Weights of a small transformer language model.
Size: 17 layers, width 512.
Architecture: LayerNorm before each block, tied embeddings.
Training: a variant of Adam for these matrices, 11163 steps.
Each number is 128 + 32 x the weight over the matrix's rms, rounded and kept within 0 to 255. Layers, rows and columns count from 0.

# layer 7 MLP down (transposed), 2048x512, rms 0.0362, rows 205-229, columns 448-511
[[115 142 166 209 175 168 142 180 116 148 163 132 139 129 135 107 184 109 117  90 132 177 154 116 177 122 110 129 145  81 117 161 166 144 146 136 159  96  82 144  93 150 129 119 100 127  97 108 177  63  99 135 116 170 144  73  34  87  90 184  86 117 199 110]
 [155  71 144 156 182 115 105  74 103 143 100  70 164 148 128 188  95 142 111  97 147  64  36 216 231 132  81 105 178  66 112 130 134 111 124 196 169  73 134  74 194 170 114 134 226 130  66 116 123 142 158  81  98 132 118 120 131 120  82 118 142  97 142 182]
 [155 125 165 165 130 135 108 121  80 182  65  89 152  86 115 180 121 147 188  88 167 106 103 121  62 162 188 138 160  98  80 139 149  99 159 162 121  92 138 143 140 152 120 162  81 127 174 136 178 150 142  65 211 167 159 163 165 146 148 170 108 176 171 162]
 [153 147 127 149 160 145  82 126 120 136 121 118 127 128 113 144 121 122  86 101 100 152 116 120 154 120 162 100 123 114 205 154 116 139 105 140 146 104  96 115 118 133 161 150  59 149 221 100 184 101 140 114 117 107 140 138 137 141 139 118  90  55  92 115]
 [103 128  78 107 153 182 120 125  84 165 151 166 162  86  39  99 178 155 156 119 106  64 126 165 122 136 116  85 143 157  72 158 174 137 149 157 111 164 193 120 118 133 103 143 110 159 146 131 160 114 151 101 103 160 108 169 100 134 121 127 153  75 188 125]
 [149 102 107 145 160 140 106 222  95 191 136 144 155  78 129  90 159 249 112 153 126 194  98 124 198 142 159 128  74 144 175 111 169  65 156 138  99 116 124 108 169  89 161 102 146 138 157 118 105 108 132 121  85 123  94 104 179 130 195 133 113 154  97 148]
 [169 121 114 113 111 121  72 132 162 176 137  98 117 141 110  96 124 123 137 106 154  80 117 119 122 116 151 157 140  97  68 156 107 138 114 125 119 126 103  84 107  98 107 166 180 122 131 108 114 148 112 113 153 165 173 139  71  86 139  86 180 112  87 148]
 [163 166 201 145  78  85 108 133  61 134 103 151 146 158 107  95 117 146  67 116 135 211 135  97 159 135 164  99 129  57 126 143 166 163  97 119 178 130 148  75 107 160  82 121 124 191 114 167 121  94 148 125  58 183 108 202 103 109 116 107 152 135  76 131]
 [135 163 126 133  92 127 188 136 185 102 159 139 104 117 137 157 122 115  82 120  59 126 133  95 128 105 130  94 175 174 108  66 120 127 119 154 106 159 118 131 164 127 133 138 117 136 110  92  82 128  69 143  92 154 111 129 119  50 133 157 155 114 128 111]
 [151 179 163  96  97 114 101 166 122 123 139 142 107  66 125 119 147 133  99 144  79 146 142  93 117  77  88 173 128 124 100 132 148 117 107 152 113 114 129 101 143  93 125 136 124 130 162 128 118 143 130 128 161 107 148 148 122  90 133 147 115 123 112 133]
 [170  92 127 129 137 112  97 115 187 160 149 156  87 129 147 172 118 115 122  57 143 129 114  86 107 149 138 166 110 139  96 159 135 162 112 121 153  77 145  68 152 145 136 145 169 156 127 111 114 149 123  85 108  85 128 100 124 105 122 121 143 113 142 159]
 [192 111 123 121  68 137  67 105 102 161 133 127 140 111 105 139 131 150 147 145 107 152 129 113 138  96  87  78 139 150  92  73 112 146 140 167 119 100 129  86 159 179 102 158 125 106 123 126 166  65 123 136 110 143 126 148 144 103 100 135  56 102 146 134]
 [140 106 145 110 113 105 174 136  98 163 104  84 130 139 117 141 132 153 136 154 134 152 128 107  92 136 150 137 149 109 149 139 130 133 109 148 113 105 165 152 165 118 115 110 107 155  91 160 137 131 128 119  26 150 139  92 205 126 128 130 141 144 107 168]
 [154 120 123  94  87 132 102  83 142 120 141  74 108 117 179 121 150 152 125 105 161 119 148 143 161 125 151 107 168 121 113 144  74 136 113 123 139  86 105 104 173 105 175 106 147  86 123 140 127 121 148 111 152 178 149  91 150  95 118 112  97 128 117 105]
 [140  93 111 134 129 106 166 128 147 135 120 145 110 172  95 123  96  94 134 151 125  84  98  83  66 147 113  69  88 131 179 137 140 164 132 115 162 125 146 115 153 119  97 107 103 101 102 148 100 153 131 125 159 172 127 113 163 170 121  90 113 153 103 147]
 [152  59 122 152  94 169  80 123  90 197  58 137 109 193 144 195  77 127  97 121  75 102 108 162 137  73 124 140 173 106 146 135 127 152  99 155 151 143 149 100 167 170 132 145 138 175 154 135 127 180 192 118 184 111 106 156  99 143 129 140 165 163 133 127]
 [154 155 139 111 121 113 177 149 122 108 124  74  80  94 133 174  14 119 126 205 139 160 103  85 125 102 139 168  99 106 141  65 235  93   0 123  86 117 127 150 175 148  94 125 166 181 127 184 127 189  56 148  79 227 106 155  99  46 147 147 174 116 135 165]
 [143 124 137 144 119 106 173 111 177 110 128 114 159 102 147 133  93 140 128 170 147 123 121 126 163  92 137 171 143 123 141 109 129 140 110 107 148 135 145 153 163 146 154 137 127 124 163 103 107 102 119  83 141 138 162 108 127 115 122 108 136 144 101 122]
 [145 124 140 105 149 101 160  93 174 125 113 142 151 147 148 146 174 122 155 141 145 124 161  71 106 161 117 113 121 118 146 123  62 155 191  83 128 149 132 134  78  42 118 135 158 113 178  86 161 132 119 128 127  61 166 154 177 181 113 147 120 152 153 142]
 [154 139 167 129 174 141 112 154 106 132 111 110 114 181  55 188 152 135 153 126 219 148 108 112 182 117 134 154 159 120 154 121 111 106 128 121 172 134 150 136 108 189 162 127 134 147 201 177  84 140 214 142 105 150 133 186 135 106 184 108  72  98  79 119]
 [166  48 241 152  63  92 106 111 183 112 171 130 111 155 118 170 145 134  97  89  51 112  93  82 150 122 102  88  88 113 163 192 149 147 148 173 149  81  99 100  91 126  76 117 119  51 100 118 141 135 137  34 122 110 144  99 166 207 138  88 124 171 133 114]
 [144  77 124  90 190 117 163 164 124 175 163 107 120 113 125 184 105 149 140 100 101 134 128 119 149 156 131 124 113  83  81 129 140  62 161  89  90 124 170 101 194 159 112 128 123 114 119 183 178 114 119  84 141 172 102 194 166 160  24 103 113 118 175 133]
 [ 91  95 104 143 128 139 125 105 173 162 105  94 118 127  78 159 109 137 255 149 132 137 120 145 129 166  91 156 113 124  76 142 179  76 105 116 161 150 173 136 104 112 134 211 168 137  99 188 129 184  75 116  82 144 132 150 141 117 160 145  56 141 168 109]
 [191 143 149 115 134 156 142 105 128 105 140  87 157 103 155 124 139 142 140 149 122 122 135 125 129 138 156 128 140 124 135 156 105 141  85 102  90 113  97 108 149 145  96 112 128  97  77 133 119 174 145 149 140 133 127 126  83  91 166 104 131 119  90 107]
 [171  82 153 134  85 127 116 144  90 148  84 147 100 159  95 151 112 122 169 156 129 106 139 101 143 102 139 133 148 101 112  89 102 148 138 117 144 134 106  99 137 178 121 151  88 124 152 170 141 152 173 134 208 160 118 175 133 155 122 167 119 127 131 135]]
# layer 7 MLP up, 2048x512, rms 0.0449, rows 206-229, columns 448-511
[[105  97 197  99 111 102 120  90 116 160 123 142 155 133 115 113 154 150 167 171 139 146 106 152 139 104 132 145 144 154 174 125 138  85 113 162 104 169 144 136 193 100 128  63 174 118 181 127 172 169 123 115 142 129  70 134 164 143 108 136 184 156 148  97]
 [111  84 126 161 121 126 117 137 146 137 163 110 150 104 107 135 124 145 152 107 119  85 100 133  93 129 155 164 153 167  84  79 156 113  52 141 111 157 135 102 137 109 176 107 141 155 153 166 135 153 104 146 141 141 102 137 147 123  92 138 125  94 132 133]
 [133  91 145 128 104 114 164 137 144  70 127 140 153 131  63 103 105 168 208 109 129  82 130 129  82 100 159  92 139 146 100 138 169 135 157 171 173 125 177 128 108 151 111 151 115 148 100 118 107 138 141 118 178 136  84 153 164 150 130 141 147 160 123 136]
 [119 137 137 143  97 111 155 125 143 118 136 165 171 142 216 156  68 139 140 128 100 139 149 126 118 103 136 154 157 119 170 110 152 119 136  87 186 112 100 188 142 121 108  62 117  93 115 107 146 118 103  91 152  97 128 140 152 100 117 113 118 168 124 126]
 [143 200 144  97 146 124 183 134  64 129 151 119 129 150 156 144 124 154 168  70 156 149 140 127 139 166 111 146 119 132 147 108 126 103 151 100 170 150 179 131 170  77 141 146 133 133 127 148  73 110 173 103 141 135 174 102 131 157  88  88  39 120 162 109]
 [120 143 114 149 148 127 117 133 107 165 127 150 143 163 126 185 163 117 125 123  91 131 111 159  88 131  56 165 118 134 129 134 103 149 120 158 165 126 175 131 175 122 161 182 169  47 140 133 123 124 160 126 113 122  95 118 175 173  94 145 179 121 159 117]
 [138  55 122 181  39 108 134  94 133 145 165 140 116 163 202 161 169  69  98 190 105 109  90 143 122  89  69  80 126 157 162 167 144  94 115 121  63  98 136  66 196 120 145  93 127 116  90  99 177 104 153 184 166 131 151 126  76 163  69 178 151 151 113 151]
 [109 133 104 187 156 136  90 123 130 141 132 162 125 128 132  89 137 107 181 182 145 117 103  94 141 147  75 133 141 140 145 106 105 146 117  62 161 129 122 200  60 105 133 126 128 174  76 113 123 132 121 146 152 114 164 110  87 112 155 124  68 142 142 136]
 [121 145 166 152 194 116 165 127 122 114 107 165 134 142  92 146  63  70  75 150 137 114 131 149 123 100 117 169 137 122  21 121  81 148 109 102  25  99  91 100 159  97 154  81  89  95 156 151 105  91 119 178 163 118 152 143  91 194 177 167 151 129 131 111]
 [117 130  98 128 131 102 128 164 174 150 145 136  76 161 144  84 163 101 141 184 112  48  74 149 123 162  85 125 105 158 163 156 125 116 104 184 162 170 123 102  83  90 134 103 138 115 159 127 134 135 164 167 147 111 141 132 127 152 154 139 150 104 134 108]
 [134 142 149 191  81 101 147  97  73 181 140 167 105 143 155 147 152  79  92 172 138  97  99 179 123 166  82 108 114 167 140  81 101 133  82 153 142 161 101 157 180 122 103  93 178 118 167  88 164  87 140 204 141 148 116 112 109  84 161 118 152  70 160  99]
 [107  91  86 128  93 114 101 114 142 173 116  65   6 154 155 165 155 158 136 159 159 126 124 148 118 111 149 131 125 125 123 158 128 106  91 139 108  98  76  99 127  98 135  61 142 165 111 150  88 133 111 125 127 166 124  96 157 110  63 146 129 143 146 119]
 [100  59  70  70 118 101 155 124 145 159 133 116  67 160 148 181 133 178 177 165 108 121 124 168  98 141 106 142 131 147 173  92 125 108 128 127 157  80 153  88 184 134 106 115 183 113 134 160 151 125 118 174 161 174 133 153 143 115  45 165  69 194 127 124]
 [105 126 136 177 120 115 120  79  51 123 154 110 103 132 127 164 124 131 150 112 115  75 103 134 124 131  99 141 127 158 108 174  75 123  90 148 135 163 153 108 120 104 101 106 162 112 138 141 108 130 209 126 143 153 177 140 153 160 107 168 145 137 139 129]
 [121  30 173 143  77 146 108 123 118 161 107 165  68 126 165 156  92 149 125 208 139 138 145 149  85  96 160 184 108 148 136  89 159 123 110 141 113 154 129  96 174 128 112 124 140 145 154 107 101 152  85 165 133 160 123 110  71 149 131 148  88 104 150 111]
 [108 134 179 136 132 141 146 192 118 170 100 157  83 178 112 148 189 122 174 147 145 151  93 121 137 141  98 139 154 130 191 108 106 119 118 118 162 168 162 124 120 110  84  66 122  53 217 146 117 149 123 192 148 143 158 106 104 122 137 122 125 148 131  87]
 [120 118 109 101  74  97 152 170 135 135 116 144 177 148 137  80 152 161 113 152 116 106 122 135 132 162 135  88 136 143 184 170 148 105 152 146 114 106 113  92  99 164 101 135 121  94 163 171 145 155 128 137 152 160 128 142 118 116  65 128  80  85 139 147]
 [ 76 133  93 212 126 119  64 152 151 167 128 108 141 133 100  95 138 202 109 140 135  97  80 168 107 148 104 105  91 147 112 118 174 131 129 235  96  99 183 147 112 126 112 147 130 130 183 124 177 131 104 180 174 129 158 124 118 238 182 115 167 122 145 107]
 [109 109 157 151 103 142 154 127  80 135  98 134 100 117 167 147 115 156 117  87 110 182 129 109 114 124 170 115 160 142 141 148 176 109  68 117 124 151 134 114  69 151 144 123 141 134 176 168  75 128 128 170 177 151 131 135 157 195 122 131 134 118 140 133]
 [154 152 171  57  83 146 103 137 126 188  99  91  92 147 192  45  98 132 198 172 122 137  99 145 104 147 144 164 121 140 173  77 145  86  75  95  77 129 164  81 146 138 114  89 116 170 154 149 130 162 165 145 142 137 125 133 148 138 126 159 103 137 136 127]
 [110  90 120 134 108 139 153  63  77 115 122 122 185 149 129  32 105  77 169  90 141  81 133  83 150 147 168 178 162 168 145 174 117 114 105 130  78  96 156  65  90 112 133 106 124 141 144 147 128 159 151 122 148 117 172 150 100 138 158 122 135 101  89 145]
 [122 151 113 141 110 150 184 125  93 155 102 153  90 158 135 115 121 109 153 144 114 102 101 150 101 101 181 131 115 123 161 146 121  90 104 123 148 126 110  87 110 107 124 119 141 125 163 136 200 156 167 138 141 156  93 116 204 137  65 121 135 142 190 118]
 [128 131 149  37 143 135 121 144 115 147 116 185 118 167  78  86  86  90  50  80 134 116  95 158 113 150 125  83 117 168  78  91 183 120 138 164 119 183 182 181 129 173 111 139  96 139  88 179 128 138 158 133 139 128 110 158 157  98 148 145  71 112 129  99]
 [111 106 152 108 157 132  96 153 128 162 141 101 119 119  71 140 153 113 163 170 127 151 128 126 101 142 127 125 151 147 114 129 164 119 114 160 155 141 146 110 113 131 137 131 132 128 156 181 125 146 110 142 134 136 121 126 164 130 159 134 112 147 165 102]]